Weights of a small GPT-style language model, trained from scratch on English Wikipedia.
Size: width 768, MLP 2048 GeGLU.
Architecture: rotary positions, capped logits.
Training: 1136M tokens, 9711 steps.
Each number is 500 + 40 x the weight over its row's rms, rounded and kept within 0 to 999. Layers, rows and columns count from 0. Numbers have three digits each. The size before them is the row's rms in percent of the matrix's.

# q: layer 10 attention query, 768x768, rms 0.0726, rows 266-276,330-340,394-403,457-467, columns 512-767
# k: layer 10 attention key, 192x768, rms 0.0711, rows 73-83, columns 512-767
q457 123:442521526532492488514456515437496468529546515498502602504505521417551530450474475552497543475474497546507437498502454495540535475479404528407538481512528469527460480533592504419505579490462533577565487493523575555521559502444515394546510528478430416521499470545506529499481475503496561501485591511561508487436589478507496456569449510539470517507450511519494505463527512574523525473542592501506407520488571459517536493567514508543490533553419571464547452568564476485493536454454522554500473414511495469522505481497547501487496448491491454446415492483493548505501480584459448474504511553452473510444518496489463426464487410479461496517464494475500470489470509439501558424540470488465596548484528539510496487487438499486467502551573540534527499520479536490395499556539461
k73 080:501469527518462559503471530415502463460461545547476563519461541369436469503491515501521526457474545560443501496466477514459466487456501497496474529503536514452509511482462535483461464516480495507590453549527475544522535500482563478505515471450530496481461486538479481436520512571458509529418468429409507407505502502515431474505503473500491529547512563505493489509493521551454507460432513474455503470507610497580543519531512564478495520448546489518484504540493524520537519454506522501513486489458458497505450548473482524470512460520531526461482475499505518546530473486477434523539446507573510490506514491527523464480475524556505492552431476464501471534439521483401403507562490543536514511525586413490599529473473440485489488524580443516491563410430484480416572506484506
q266 107:502459474500513465518480535540496447530506471485504401547523482611534530508510508515432455474456468603532549484548532480514539485569501525520507497505503576498475564498440398533547469513443501468485509543535537443460537472529545518408565463531537516361448506423537542482553488521538495438493507499583469470496455581527521479412514508422523433485538426558481508539533460462530562508529484506560481616487469576497471446464519487541529489398554425502481501503504566503447499484479550479519494498557523481489535447531528545525472495517509477486476583470521468516414518506489544466476537436500475540460492515541462586494480576549473476554593467460539483491529534583477482514544553534453464533457404440500534518526546513516468539464464468428503428545514452473500477408510487
q330 111:477458521517525426493503532535524449505526476464511413516517530617520533551475484488458463511498485576550564454507566447508487479478512527502473488511496525496510546530472409526538498494438503471514491569481503477473560503538546535415557486557542531405458548435522543480571501542517457437480500500580465482507496569561510451437470495411509442487531436525473544488514476473496532538547480490532506646502516565508492487507524477506476455440568401479499515519484588512460493492523545474481507510515560468461520474496503509516431463490527490529506571491560467550447492550458554496483548431498459518507465504520457550500507545545461497521556475454563462483495552577487476493533502531459477521452396429526537512512546522498495513480500454475479415507500486448506515405536532
q394 090:467503413509471432547485531463514514506534521525481516491510524492554572563518530494501470535438463458573442468491494518535487510479443525470511473505511501464499483568528387462548507525478456463489518552565526504483553491530537506533540447514557532464446558481534571522524559485448541479482455495548433520518526504533563473514464489450540425490503494564492481579471464568524535504538475513425492537466473535459494465555510510500470539460526466501485459554534500485470480419489585496578542455497532442521511430524460563472456434447474503509418530493498453524471459576539462505558487522520493541549542513554581531420471510526495415518576425488529489499465560507526521458527552545512488498425541443543494523499512487561449550405521471471521469482486501513492450462515567
q458 115:529472511529520428524514537535505444499499480484490384574540533603537521520480478501432440516491449580541553474514555464524501472505506505519483485489516575495483562502470388537527461499434502476454492545470501485491498492558550531412563446576542572366456546417525554473529510567544467423486494496552473471495466571526515471455492519414496436470530435513472518537519439463489578498568503546562505616534455547506504483471527454544498486446569404485465524495488561492486516497479541478536508510522545470493496451509515517535445493513503458512490599485535467581407498526440553498448545451506476513505519520530473570525486600543479486523562434498547483498516509595482492479544529529505441516447383434493548512529553518482485537471497486468495438514508494460470501427493471
k74 084:460512444491621498440496474444581459482476530487467477444480479502533561548489532504452507528444416470488504464524502520497498527513569518482504467473520527440513531448468481559510481479544477578553476573528433497483522472416442578500500424524512528589470518457526480535547561541500476458492424574470475518492428521550529489485486513509540484523488513553478575549511493502482608482559461529404524594506424511545532487504504521536432486579572421453514480471479481496502411460472532512473506565561495476508534461557471520437474490488569545558452493502462439508462453532499497501491465478587432470459492478498507518497494578490435524534543518524534529475525449517497426533540473521486419500517450487528565458392539482567513547433532535482498471440455507570508551408452575
q267 105:544517567537468505563507424477449510431567480481515516450445509458483573461501524500488554516492468514579459495469476501494517467536537461498534536481418471448475462517472531602413537515544477526531514520439510434469451495524465512561513514412474483536448451470454475513542522509400500456482507491545483572458479573474512523545461556485492497455507584576482551452512544516466502538503503455494516520521515500474505458582515496474498448530539490498528498523552525496452507443474466527484547478428479442524517555576496446520417449488571547513496382517408479457539473491499463495518509380529519483480495482427568483547509437420523531468550540516489495471531568470494498559531440448504431483493507458496528486523505534537462553529502486486619509489510529473503476497489515
q331 105:507520542532497492564485459439493540406570495497529547480458508413456577494502451483486539484523487461570419524476475485512532481549537450524535542513443468461477481500459483606410541505539488499524530483473481423479423450509415462558548528372510473535472498444460509490538517536450501465490489480541495533473475534435484499492460509472483498487527557562480562440529508493442545561537557492536521516516467532482508469564530483522535417489539477523474507519518524534494466417497482515480574478444487455525487529561458449520402466476538547507494406485422467494540500479515482485525526384485498456509463502438513485548478473410525486457555549533496499448516590442456465545490417492528426481482436446473554494534459568547446559504461474489582488510511538453473505488502501
q395 098:493472511532492478546482451456474531462546492501486469481455486467433598449479479482456510479478480473582490544493537500469419475524507479530493476490458459470468493515441522544440568494510456519545515502435501435471457494491476495531553510437471507497441515462468467535568507486430467439502469542516458524452539526536493510540458504442454519499541558558456546466534496545445508580497546511521499532500479504516521464491561518513475442494512522516485508546517552522448539478483484549474521461457408452563507544546504460568405431494549548541500470533432460489482452494486521507498489437436545529512551463457543515566498418428547475445559458513514490436512577495549516528480431519536504451497530485497501491500567515517446578486442493473553490482511490473473502534487472
q459 111:535499531537495464521504443443477512434553474500513528453442486431479585474493509471487540487487461505582455506490472487495521464538552479506537538517437473455485453522503490589408552481531511529484559493430478436474455488540431487542564511403486504520453473451463521516538550514432501441491536471541471541454507514469468509495439532476482476449522568559479523432527506513440511551524525468517523515514486554449517488557517500489518411497517498517499493535510507534445520417487492526467553492440465460545518543572489474528421427468537537499519439491435471499522485470504483508542531373502505458495458506422566498542493457424516503502551542531507514442528586486509504552524428470529453462499458433500529487521480559505466572528470485510595481495546519464501516493503547
k75 119:477527492504526464542482396484417493440476487536440431460484458543429479475500454483503494483531470484509476525468529482553491471522455449435489538492418419499499517558461460525449495498512473589431548525527540448514453528510526522544561546517436504553497515475483434530535497526516557482511485545544407519496520525442499487554566482434466549434473535447475522518466561498521533522487545466507510489499533458442477560481498516513501570469474549476552471443544512505447506433479519479451464488493516453598541506530498494516495538557493513566416494480450396451528533449589526434427524434524446563526428467545456426514507520489594540484527507460511544460509537487466519439541517532507498474493504462487467478490483501574540580465484556485580501493528509450455468492441443
q268 108:534495532528526494528467405547460519382484494442528513484414513568515529490486485452564526562504461516524501451503486501505506525528548452477483536474489553449560524511480479500535486508514480521517514484546499533535471461534466477545510511603558540547472522592453515503474393478491518610474559509498384572493550500479481470477456473502496481550503516481529530550555512473587475463541476443499510473509525438495499556531444509524506553502509520449413402412518518516522546505580513547474516472465521536492493493561466491435474479451453504535465494427409467515469517547450497487544487490583529519488504466549455512483508511515469559535453548517444497530446519483486530556519442483457491507535475481483467503545529444499467515575385522485598569531560499394416448499475539
q332 107:506495530520532523523454390543481491426434513442534492485416496544524528485465473440573524575509470491515478484513463510522525501519562478517474512486487554453546526517523542476545503465505485505518515471530493524553480458513447502553545507570545558583460526589466538504465424507504528611483493499522415555504536509518478435469485456490480451524489502495514541528519509470567503467536464457514489502502495417496513524513430502527507555521481483474452388451492480524522518485570537501477542523476537555506487510517483475479443466476503475496492500460433476528464510513463453477504495516562498517517511486563477509463496492490482518501443538489456512534449524454477497529545463446456496512546487435489490513556487456539505475566379498479593588521537520406442461480467531
q396 101:454462517524516508484465515577487497453505487416521508508490496546481498447496485473599549537491519546542499497527492473466537483511569493506474490513488568494502473468508549538506518504485450545470464498552484506524444425539480469518515450567538531557454539511472520494444380463458525631507500523497474550480543518442446500507489480484476484553510508451513553532582500478543518456542480498512472534521502455551506525479466490516498571487514506445441402475513476514502518509610518547467527481444516550520482510490500495512504439472429513538491482438442465518454504546421517484535539555578509553504510479544486557495549518502474527523505508505451483506453489502502493529495397472430523561543476462540458527537525456479515520552414549497553559500546491434443456494465483
q460 114:518490540500555516523476397555473533420458507411531496493419504525501527508475493449573536588513458521518519509492486522498517508512533461516490481485447553485551510498530545497541527524504474533505518497550453542548458456537456491536536506567566584577465498565482538501467417487458489601467516509496400558543533489469447470477495470501499459516522483472515530576545506483572479451537490471514493485541507470498511553545418529524509538501492513454449383433502500491506508502574508481463525487452548537537483506547473483444467460445468485533490496424379475503479509538485455495525474513567502510523520496588482511468508501489501531513452574507451513511444515484467506574523451483469500520519487449490479506542512443511509516560375514467607558498559506396459433481498550
k76 121:552490488572490492506486421542470495478505471395565506593517346478488525511399546495520470462444510497521510504528514544505532449447474447505404446532537536487424548506523467515582559521489543565539479459475493595486444518615513528487500563537488589487495555578544493572533486512503548508490521512453503487515526494482421506456468442554507497513495509485521530516581557486517461513483474490551456476529461449560509510494402513568499593484488487513496538430516535452512493456557553518528539489436502510480550473514476551519513518534527510512493569441459541481486483486596465505472515513567553483520436490540512467500507494543489524476514533504420489468534481473599494505554516586465456509582474499572502505556486508503508541490446455533474496482496556446489488477432466
q269 104:507511423493538496500528563496462535550483513534455540476529501455525507478445440419497534523519512488582503503493487472478479486486554512457486443487474529452520502470439562504451502437511478559470491456507465477530533460499476501444533496524470514475486479427430510538493506537490473484553511624483439487443450485504480515493521462466487478481528538456502454509522469485501509534536494470522474473521539467504490473482450488481446499549511521477508537551495547521478485564487557493448561486515615465559523457473487526524498411509419479504457499523433542442538507441502459544474487518553512543563511415449560538554515468464611514492421525502490513550507518523494473568457506495556508477487568483436524517501446509465478459535446533487509588487558420588564454525528541
q333 107:506513425466543513497508551480462506542475528572447533466539483485544529448484465420515541510504519505605501524497474487474526457545565501467457442503503528445497518454440552498475496460551469550439480473490516455516527461518493467445549544538471536509488447416454459538514497513452495476542491589484464498438429486472507524450493470522469513484516524424497480455490460478482523519526527477564497518483566456505508450474458477473525497522523516510529539535476537530492450573470544506447539500537573496562532436486506524574472427498418471522482510530442541455502495441492475554484488522502537525585509417439577545541502516472644511502450500522522524521497490505551467574454544479499503507484557479447525486521462527519516482514453560511481577506579437578510455542537498
q397 103:506500472529542501490512510530454510542508502528469542474499499457514497460418522451474484481540529478592523555514493476431498489517571520525469496451490542463494483460454553482443507386509508567495497445480498492538531513504539543445475521500465501536463441436446494525521473521517463550519487612422508510451426523459499509499509454506501476474560530490508472512529441516503550506501528455517471441524523457527505504525469484457495503523525501473534552523489569500450475573490538459445536499509646504515507484470495520512488477492470507591446462534455544440509537434563483523506477519530506474555486438418523552546502456516575508489442501546496473550513492511552460542440532453480508474492532444434530495525434523524492515531466524541502556502571436541521460496544503
q461 111:517505446491495492513516545510428534545505536502456543447529475470515525446463481395491507516507538534601481490472479477454497480551544529480479479458464523423498518497436522532460492413496482576435502483506502433512546483478496486448481539532485542476496431417423488532531467542453498492533495597475458520441425518491481540464473457510478486485529514459482499514515465479505506529531504472545472498486535462511491453471482475446472516566513516505481529548475552500468479523483570520450501445519641487540521416487506503544506459487425485521458509545424531465518503423504460516482463527555510504542481398448551562530485474504625540513453494508531522518496491510500487557454543440540490521479527470446522493508463515482509500522450528498507567514539414570532479529551540
k77 124:509505526496591477481505449509578446617485470483453526559392529489564488458537458473485553511494555507510457485542511482472433480454539585486550444441528478512487442496522529504489472429503479496557576465484551470457481481548503573508404521475448472572470480505533557552504528435569439465486536519396461477540546545531450507476531474444384495485484488512458492529509530510446556528472448559488450521523461460538417497489438522458481472507545460488441546587529561518513477525522513492477591497509562521567488551435442550519576541462464520519463455534525469484479531463496468550465540524540460496564472466560500501519557524558553521446501543507559496578493438557511447582584476473432499469581539442500511505524537492460458553545497440532594441492539482531504544504556542
q270 107:539552444497528489534448468449431458602442504542494449585563474497453460462457512524450485459484489515563531539449592541502440468570539494576500480516526529577538483482501540481428459446392489476517433490492426447487556472491536451483503461496526519425533489366491494512462553524507539505442534563487531499454565475541480517517398459446543503487421460558561509501527527505483545531561532450527508449543508549511508465510524476529508550551475474605558460495495524414476447513515438506542487524503510484486525584486483527488489449516489465526504456471503522567443559460528500488501609483434489482549531482440417465563491529507514546512490475502479560521582506457520459508483460537562538487541526447429531471439480540468489475519552467459459503532548483438477456541527454
q334 111:486565458544493484534457505420450469597444480522519465592526501535482478425448541524462482465480505536585470518458602547529437421548547479540507539492527529538509496503461528488446463476406498465502441521511468484497550508452505447476468467544518510438553468416495509523481502502504498498436542534564519474473573462569537530514394467425545471443466430535536519500531486559485527559528495425520464440533492496564521435511520471554509536530491456599568446503518495427495458541525498547549450478540496495449514575521496522500517486498486464500500503481520518553418484484517499505514577450460510488537529438417404450522462488523476530503478497486475584477568443440524502501528440488504560501527547469446499547444486504471522428505488462439443495528524505438472429527555466
q398 106:587566478555529539499470456421441483589413495525517517622534487492524490398507524538464481477462485482585516581464579557505479475573556522538509508497565493504534481499519517541496428495410487475450482463476483473540510481494482471486479475507429506462503445445501464544516517539466543478471539532522560542466549429587548549540368486466539530459434483571485521522527552562504501498477506458486472404536469534580492482512545475517485512544492494546526455493489507418516428469489474515500490474508506469490517529530449508431532448478494436549512480479496508536486576436499528510498562449487517522528512496432447513521469481517528529495447481527430516504611525450534464514500463511520476498525523405408540526484433562435466469506536444484478530507520533416481468502499464
q462 117:515567470520528503522478471441463480610439484559522449612566489500441466420454540533460479443462482519597506537445591527481436480550545477571496515501529513562535507465493536471472479457410503462495468503502454471481564461466509453469491451510508514437546473401462501501481523533508526496444541565533516476480567440523521564497401458426560493465457444572548518475523492537456529559538523469542510442522497541536493427485537470524506511556477428579529468522494507410490445523511457527537498498524500476468527569508488486498511477507514449547510470476500533557445524486499522484523592469449498505541541459460440441524467506507511566507487471511456541505591495438504476520519430488557535508558538479419555527456468519468500442499505465450450485525535488419484443493524459
k78 120:511492547560509412494571578545489535560498455507544448505525474545515502446585465511482510487502476491522475531468565456536493522505498488526535480498491515564452496542487548459514475508404489536443497500527476473539475569525457412475501536541473476476492419421507564580511487473596533518439468461526466442515470500400492534536463504454513488464482480464522503503499513484535492507540439539554471421481547526538404504479467546509472505525506617466536471454472545454521503490454540494487431454533587461536513565531452505500521452491550448490499541497427486455494524462550520499494519439422420484464537490435480544524429443418528504471477500491486553476613508550526511506408429396480493486475468440449437456484502459420524456556459537547412497539468512508574513554519434
q271 114:435511459512521519526417523474554549530531438524590540505499499503520448492522484486508439472472506519494504507543458495485440483427536455518458502497468522519520445549546534541484441476448583533522480514476579485452533488483474570545540439443492568512574504502467537529525521466416466537504528540578461561474466502552502485560536508487547524542533461566478543465519479526529527494482550534512504495530473494504522528523531545570513478486630481458544478497444506465497434452444483489472536365598519552492572502542572526477494585420485433526499543506589480517472433491462487535512530487490441522539536523538508489435476504470455518473484522483544481516540524539471500478468512578558501476482478466574444511526488453447535527438515496556522434583552494568472519431559440
q335 112:440526484522541493505434533504539572555575453522584579511494517514481460496475499495507431475460491541481524523556498493476454469428551471491507514482467503501498451584483539569490478475461586499535467500490573507461547510516504565497517494494519548479542488531447550539523467456426458513522491547608496559475494517552493478558527487490553509493521497599485550489535471502557539496448508524495484491489442454515521506513513538558530515471620478438511518520444531443512440466408538482484505390577459522469560523505560511484458556468489445512509545488591519497471430524478467532524511484472442517522558481510509499450492503474428525466484517464513445507515501535479500463474489587590521450498461473533457561534513493438515533418514474573553398561526526554469575455558448
q399 111:445521425514530492516424512499515579533509438544572533481489529535479433485523480493523477470460481522466474525471452488481505463415553439512483461495495531478515440509508488578469484466468597591537445511483585500433533487497454565501535462446523584508533522524471529525554525456417449519507484549584506534478493527570504492522503498523503505495500478570518553473511470512517480495435497498517541524504460501497495524515521503561497484491642475492493467480435549465482437475444480531472503433598512514478555504516538502462453535466481387511493568470572500539483442528462482543512543505525472557550547560517512477402450490440429481494522499488526494537540509550495485523490524576558470487471521470501514513501546507456541511408480472591550464537498501530490519452538449
q463 121:451531498507510485505433502487540564523538436505601567508469516525493451485501476505510454460459510538471497514551470515483437468442540474481500497489497515487502441550531520590469456485477605519511450518475588521454569498482510569494530501456488568486535504503449553543532456453415486522528495558610471544488517517555506480558524506474555516521522480590471568484527454501540522493449517554506499497488479451532519514501537522558533503467599472469509496494431531471517449468450526511512509374600464524473538518504561506473481573458484440500510551489600508498457423494507489511497559489502438537544561499508511488455506495459441490486460511468535475508546520541485484462482504558567500474489487460529450506540485491437532520427531479541542404570529472548454547437530460
k79 134:535496472515553490464467477424520531479479443492511539488494529548491504492535469501476503489500476481523430472461477558532437454443492505432504521466511512458464537456561490507488524498487569517516463482528540520493534509487473511588520449449493521586542518505475508478520518484506480453547556537555480537451487517571504455510511434476487445490583480533531543469525512459514540530506477498536493472486470480506476455512518493532536486495507410492462512497475507474538538449505470526534479416521509536451567483473596435463498487452549450436530431512507521468534478438484438542473534536471482484517527455481565520471512514547446482494543597569473473441511429579539460534512446484432481533533470490586514461577496468478482463473496497504525439447543446460537524517579550
q272 025:523452449458569545393501484456433491513540549463511522516481500498462524502474495499508492482483519447471475517552497462557543528419567567526530515486515511508498512443483530496503626507457465459491479518511499471457419519438470486491584525484548550506493569532476443485512504569550526537482428525496494505464458455522501455488550524500465455471583542536522549515439517506567521460414510479489506555550483507489487495489529497527540480509427563451448471510563493488504543521482510554550538474491524528483548430503506485520496444426514465489450529490502552484475505497597444515479511561386472501469487502502468504517431504455500451530503503536519493570566466456442486426478497463573543476476519509438520524511575537536458507537449506510499438524456523492466399479582460
q336 035:442526508471504515551495510529432465484541446573488525430490492489489558540463469463461465512577542502494519423536424540506520509441484454478575551530492510546536425487503440543510480482516538544537452522460486496487448505493487481523451546541561486517430521575525521582512493514518447499505602482540502490480472560524491497511561550486497460514453485416514523581526528572416496553461504445475512534499537449542525476552515458550530478576434488435523492581498522512411445454471505508493527498436515499501505581566480510611553460491480523570555502472443553529530540498473532474581558523460547482492453561495514507542563469442569529492562553535405543513558458485518477488476475504463489508508520491555510466459459493507505545504417565440492565499519469456456502440518505
q400 113:483490461542490507503481518402518477463522411468509462495520508519461439528473531469545521552539516462452591470487533415531512448577517427542452513524521505543458495500475448459510514542453499421499453431568555530503525528531498476422529498524487472546508471512540479498566465516567592424448476496531576538515540476487435517456530510521555555523487425514522504483434530607480467512460485465495545456527412523432492486529504448491467524503446525478465458575524434486519573499478425458486534508546493538504506462555446474557477452469518532524487530518519504523436490520528562490485539591505449430430438507554500510465418516545519477520464499486495513514487468487468473478490477533413423504514527531499505550450511534470548547515530501526476498393493459520512463549537527
q464 038:543494555498527466491495532558515545513542493434494538479457540552490461486525506550547559470502545525491495401500456508501506463468455524463565591494578531525512473490515462501509535527484508503500514485492497509547497523503467421540522458526497487504468483502521564561486489523560461543548552498507530522507525509494492532444491572424560483452450526489504548449519528443473507525457491446426496544480514526563458534546481474487417531578386503532545520539490537506558447534488464505511596500536475540466459538534527485491472477453418505512425490507499459487527466544439525436542551522478506527503508575467462450500482435531565582463536545492499533459482516529466501517515529469405469525471534448530479482450442515456437585535511471482542511461513419464430461512487564
k80 017:538468532490427527467555498463446492478440455501479431433525465473546518529487543484526448509501549593540483494483521509509528494519458438527499497513484554480432484477514530545511491537502460553425462471516505469510518504509575541506500502527516508536534434425552528493531505482467491517515546475487518492472421505538485472488534511533540479479478547496419498440491485588439536514513455522515640451507520487451526506495434426380487465547468492534456479483585548531438521446486529436504434468520426505593513580494529529458542489534520503490502406448430498479509445555566452480475568517486425528401529480528522556472498507504489434566594532457513479527465518510564436562432513452481512512484502540496440544481449522452501497488520504504567464490456484488485509452523464
q273 051:480503445559536487531496450485493539471491547527540482494502456501495550535628470480429499549524519526508521521545450405517537567528540499460572435520448500537473507484513508501558541451559455492591565487575516473539504503475539486575488476508528439500498530529568439523500529459556507452485512503587478492499465541416484552493534452491472508479508555541523529524456464547453531532523467521472499490481483467439482493428577488538489491538497561456445446440491486526479484513478531557434460595515523544552503521513569436555457481550545446418477464484440494543437567516491511474530535526393497581506462508493544526545472517484474504524498425575506472496489456559534507625435527494515517609510518456484555472538530465534425446538508566475493452525521404520513553564528554
q337 051:557484405504616525528504424508517464430491566522478542542577501436538560481554467438459525526517551494459540498498444507520529532538462511573552507465465541534451529436503479481448525450534418436543567517472458496434490565531515494521477455560495420543498529466546511496504494529465567518513468543508509447565499504454523527469467466487545491512542535505462500484474468552543424478497459436534490523521466486447446520488495469528464503508516572386490383512467472575567518488421463562479533526500529552490514510513462433538514467502452551469521483495480514503506507498512463487541494496483465482446523593457567494489451468480417483587531439514522467501549535545463494575503387458510543587477524469493485480470508489611456565547507565483511496501495449574483500501536536
q401 123:484446479541467523375640530564499458440442411480444510392434568540468525548525504379514575520443490517483508468559495520571511520538558452468550518447471451440500414518444478494488532533488545426462516485479508536507507535497585507489470460506507491542470545508465523580522466503520444566490511484481526573477434517524512476507492581603445474527550482429547483543454513556508483529495408445484473512553475454539506436503481463456474535485552382515464549460549451564465500511574538502487474431540458447429437493511501479513478553511455543495508541495528513510545511434556524514489515532515491542566477445569476558511498519478492460490456546457427521521478512505584458475545527443471542489449519510466517534440543533507500453473474475511537523468464492468481538521512546
q465 054:471459436499554545481478507496515485425451487567561561542547454460462590501569471516448503528495554507494445541497448450519491577483446436547494500519436438531522576443484511504517525416520461454535546507556445472469495473513531504519538449523521498518461521484557481532477546579516543504501527537549461435536497547427487449473518493599580500479521566497460505467501464615495479532509443430493515499478489533447455503508560553523441542528512556429496408511494527523499510450391391576443524539511533558482553501451533462529443472533517483407491453500469486490482537548517475441510524492486516539494520630488518477557509499457452503607572425454575457490526548563556532562473505485523528560451492495490516487515506492544492501543470483518440542521495443519497508509488539
k81 037:523507515560515502452585493519484462522447447451488447432554474464511495532479543439516567504525505471464533479544513472552541432496528401517530568519456503500509438542480516502549483563445524544472504517494459513493504507359572538500431494479491496541471488514530476555561493507473468558585453491466577547419485558540442509516505597509481503487523529463508459554470511508492509492557463461420498471513483471465504469522438398428524531589488459527518547493592474509453480506508595479518495505534475475548519474558429484490569532512520531527507469458427518489505545468522515460460486556583493521454485491491450482499508519549523392445479545489440555503506436457563576529448512458447474506460446536472504479399523498462501578445426511502509515496471499493489502467489557
q274 047:451469486536518497539552501537486573550455512532496509513524472544417540500574512555485568481580471517452584539478477426536509494532492474482527439517431469466461517495536495518577491489583416521545495564559460446518497472496489483481441500502456483515482475506548553512440528420568503512469512541565520464548493530463480494479473530491553512500516470555492474503488510479526500533548515531468542558467414566575455451447564532571412579550493518495497426479470466515466489532503504522460468522549530496498582432452529455512486452614555478474546499543473479497451563481528484454473531524437598532538545476525466579495503499453464469484507464588476490478523478573498519594409527484471501583552553514542539436515543494513431503607493531504461486491520395548546507600454497
q338 057:507457448486561471532527540509527427464492477526503525567545503521454534499546499533472573515511424439507573515502518425508500468515483421559525423512452499462493551435496533503480474436497376457557478585502418479516525461489469478428489494538471432549509557601479460474524509533539437524518473524492447466569528539517504515478456522540531475491536511523572532438427485508483447504479456509485509542509418485520512505453532484527388539522498439454521495457431449528495525530555484474419436500479524478508525455504466466491497537530554493504506536527467519488516562556498488469453524480481503484451524475447475550531463534455466461472536525547539478464526511464503494533522466484510462476446540483490549483511537524534463483532526493526525507480488478548534455649452478
q402 121:550529513521476499403561465539490502547428452456482486421440548509518481496498514420444499485450539541549430460495508503504495472558535506499516568466570525494514454523428446574517512581486586441434566514487471459485527517475513515541525533477536493546470528475462545552462492488530503495515453493488564610507488454472453447483450647510473486529456489423432488528405531500476545520558476421442494470513519451480475479536493509481553481551503476498466545519593510569452529493542528498633494523495507507421507526447428545462519488483429548537520473544469528480469504422491497497495524619542536597533479442525451482534454485535553475539470489425481503523503478541479496480565514477480495521524545537499482544454460463553460505498474483541560529528484518490527482445471529
q466 055:482473458532554527493496514485488461431518493514493552532558465502481473500638485556427576536536480411557549562494505484562514579516479444538569448542495516466469555486525514495491505444471392552528512507569469401515477435475482480442585488493483469518456471521525465552485509505543455505496478532500459419562471553469482479514483515560600505457551446522540549449479501512491446499425451481452533514522471507531478452490581495545419572538547498443493471481447504506502565437502499472398437522513567491467514453537499444503472504526569449431513539509503487561448621578515507484450526487487498523468479468484483555524491514495468437531539417535556492459524536503508531564454502489549446542435487496505564503507609479551509491561478491493505534510491453495550433580434444
k82 041:508499500547518425454567482613476421508488444470525409488545510513530495536467560459548604477556483534478487468478489462505534430584528462486560543518531489479557453541485486519528504557438515513491483530501457527450539529387519509542449506490519473530457495493506452488538505485480476542546487552492571556486485546535491539532466593495498517523485489447508445556508542514552489480574466457475518473542474472430460478482432422496514568607458425503559547530532465494501532486497592510492489480570476458532494466516428475479543569471491536586482478455459565459502536477529516475411528583540479491433492508478440482478526539480507433456499566488503523510526413475572540565440514422450460497428459558508504478446532502492514517467420538463495496512497488530475536478448555
q275 053:465457498529511481505528490477476565502489495542528486481521504554416491477592519562507558509547512476511585490489479429497523483562418492510497434476410537501528500529487587490487480481604426501504454523552401544527506473460480447442445457501480485531541445555583449532491497449519474461469455562564506444551481468481474573517466553531519484446529505562493538510493462515492500516568465546448503500513422530508445489439573516547431560515505512468523449446486537515507448497513502471405454568481545489545605423532505467529474512604549457459525490506455489472502581557564459478455508555500537499537566549485520588490527510442477488507455470605444493514526499551513549577485470487481422524481499470570532474540557534511467511516516518465527495488501451490499496610480541
q339 061:475473451499603539523523524501512452397479467538488515515495526505472508493594473506506586517521464449531573498523476459578528459513473469597548454508411493476483525431505513483492505436529398489570476519533419515516463445459493515451520509526484475516559529560472490499540509521500443526522484530492465470604526538484486581483446502556572465513507502517563505469468511497464434482524448504467514490540407514497516476440518478547377536523516462478507463419448434472553476490502480483391416514517543452459563479536445462452531544545593506528492533497440512547507578564479466491447521463490462486493516541462484559513466518467461496520510530586495505493549517507546501533536500466494434496454515478496596473539544539521452509481499524473526565516491464539533466587461463
q403 125:557499514515518494451544513527507496488481495484481499463483576497473537512520489442453539531405562519553428436548505501471505461543533450521525567476506556469577467501427492530467480654489530412408512500508488481441471498486482542510543506480549517487519506449496569527465464477476487518504407464477520513524454455460455482473460622485492445561471535421440498538424562482478520538550457437484436465523553505478513513503433427515530518502467529479442563526596471551470573522505534526598511555508499489454472489484464532506515477506446530548527507482463514473490448434483490513510524561566568577473475458559490530524507521550526494504452464469465556560517439554481502477538478447475514506512571499449494518422450477569471479453476478545581521504456501484505486467537550
q467 056:470447454557517553481531494483507493452567500478539543536532441547461460483602488538467546527521470467510531500512494454521498528487489486549550459517420555490480528529534534486478498466513405536540500501580461483537467439442498514441515487533467504524508450535490458497487500497520418545455479539510459445557505549428501559491476532543609495461529444502553513428508491536527453525524439448462509518551432518519472514495594493495409543501504515447522443482494480498468495497526473459357426527526527441466502490568501448511499543552555472446477533497459492542470605576547474510470536516488498472443518520492499530484493485489508513528477443537517496460543535500540545522470539492513442506440498465473577510551548525527497502502467531489495531538471485518504450621459452
k83 043:518493454489587381453587486528472504516521528465473465496587452507542542535469525474492497462520551515483491512531513469489492468565494439494530576537514438571549457487565487549532537580478508504428562541553574526428535565416482558538475505460515454485473546494505501501472505488475498522587520557502530510564540470541484495510460595455552466463500460428464487594487555521521522500524509502528496462534486573469489507511467479536502501561459483462486535519533488540447486484484526523521529550555484482528514537498466553488527447456498462566471496488440459485469476454529537471520544528518519545439521492474442427489477494526484413456513532490526533465580370464582520544495520483468493524476467552549439525443482514556548531513448517512511454468496474521496431440480502
q276 058:545563573440521517471450511435516563525504528542463562473522438493554547519511479508578455540505548552504500510432489514532486519412498488518470520462440544561532556504505516430452494478499476502459560572443494518483479533516551539556470466485510490440554531475477477523467549565458495522539542464473459540443466509425467558531485499428470556520505517503548469520524517567529533475491515473498452412491552561438570475489458509466559469422472552483493477429522523482524513497470458528574515542472464529499528525484525476535482520534514481489492435509468514501443488532475482478542535509477478428522578590396547437534505412493504622560479559492523475555494582490543553469479460520520507531474472517490455493515486518533460545499552554444481531503556526493524508418576471
q340 067:520595524476544490423466499466490585501513530553477496445539450517555538484495498525569483491529556469521561527433532477495489558495516537508477535491465525612534518506486513417464547432565443487466557487452484488551527494535545498489434439505492547425535535447519504541474566525483480495470524495514471558468509444507494518469548518439507585453536517542494480563550505569522605474470542489526461478475526556452542471523450558477531465462477546481530457448529544473533498545466425539574542551494501553473542520458506522530545483515485516425438438505479523467482422519495466489524493537461544420501573612449529491516492453485510627538496540538557422536561580479563547487438519501469487518517505524491458477523464543481471514494552533404501520546515480491507493463573469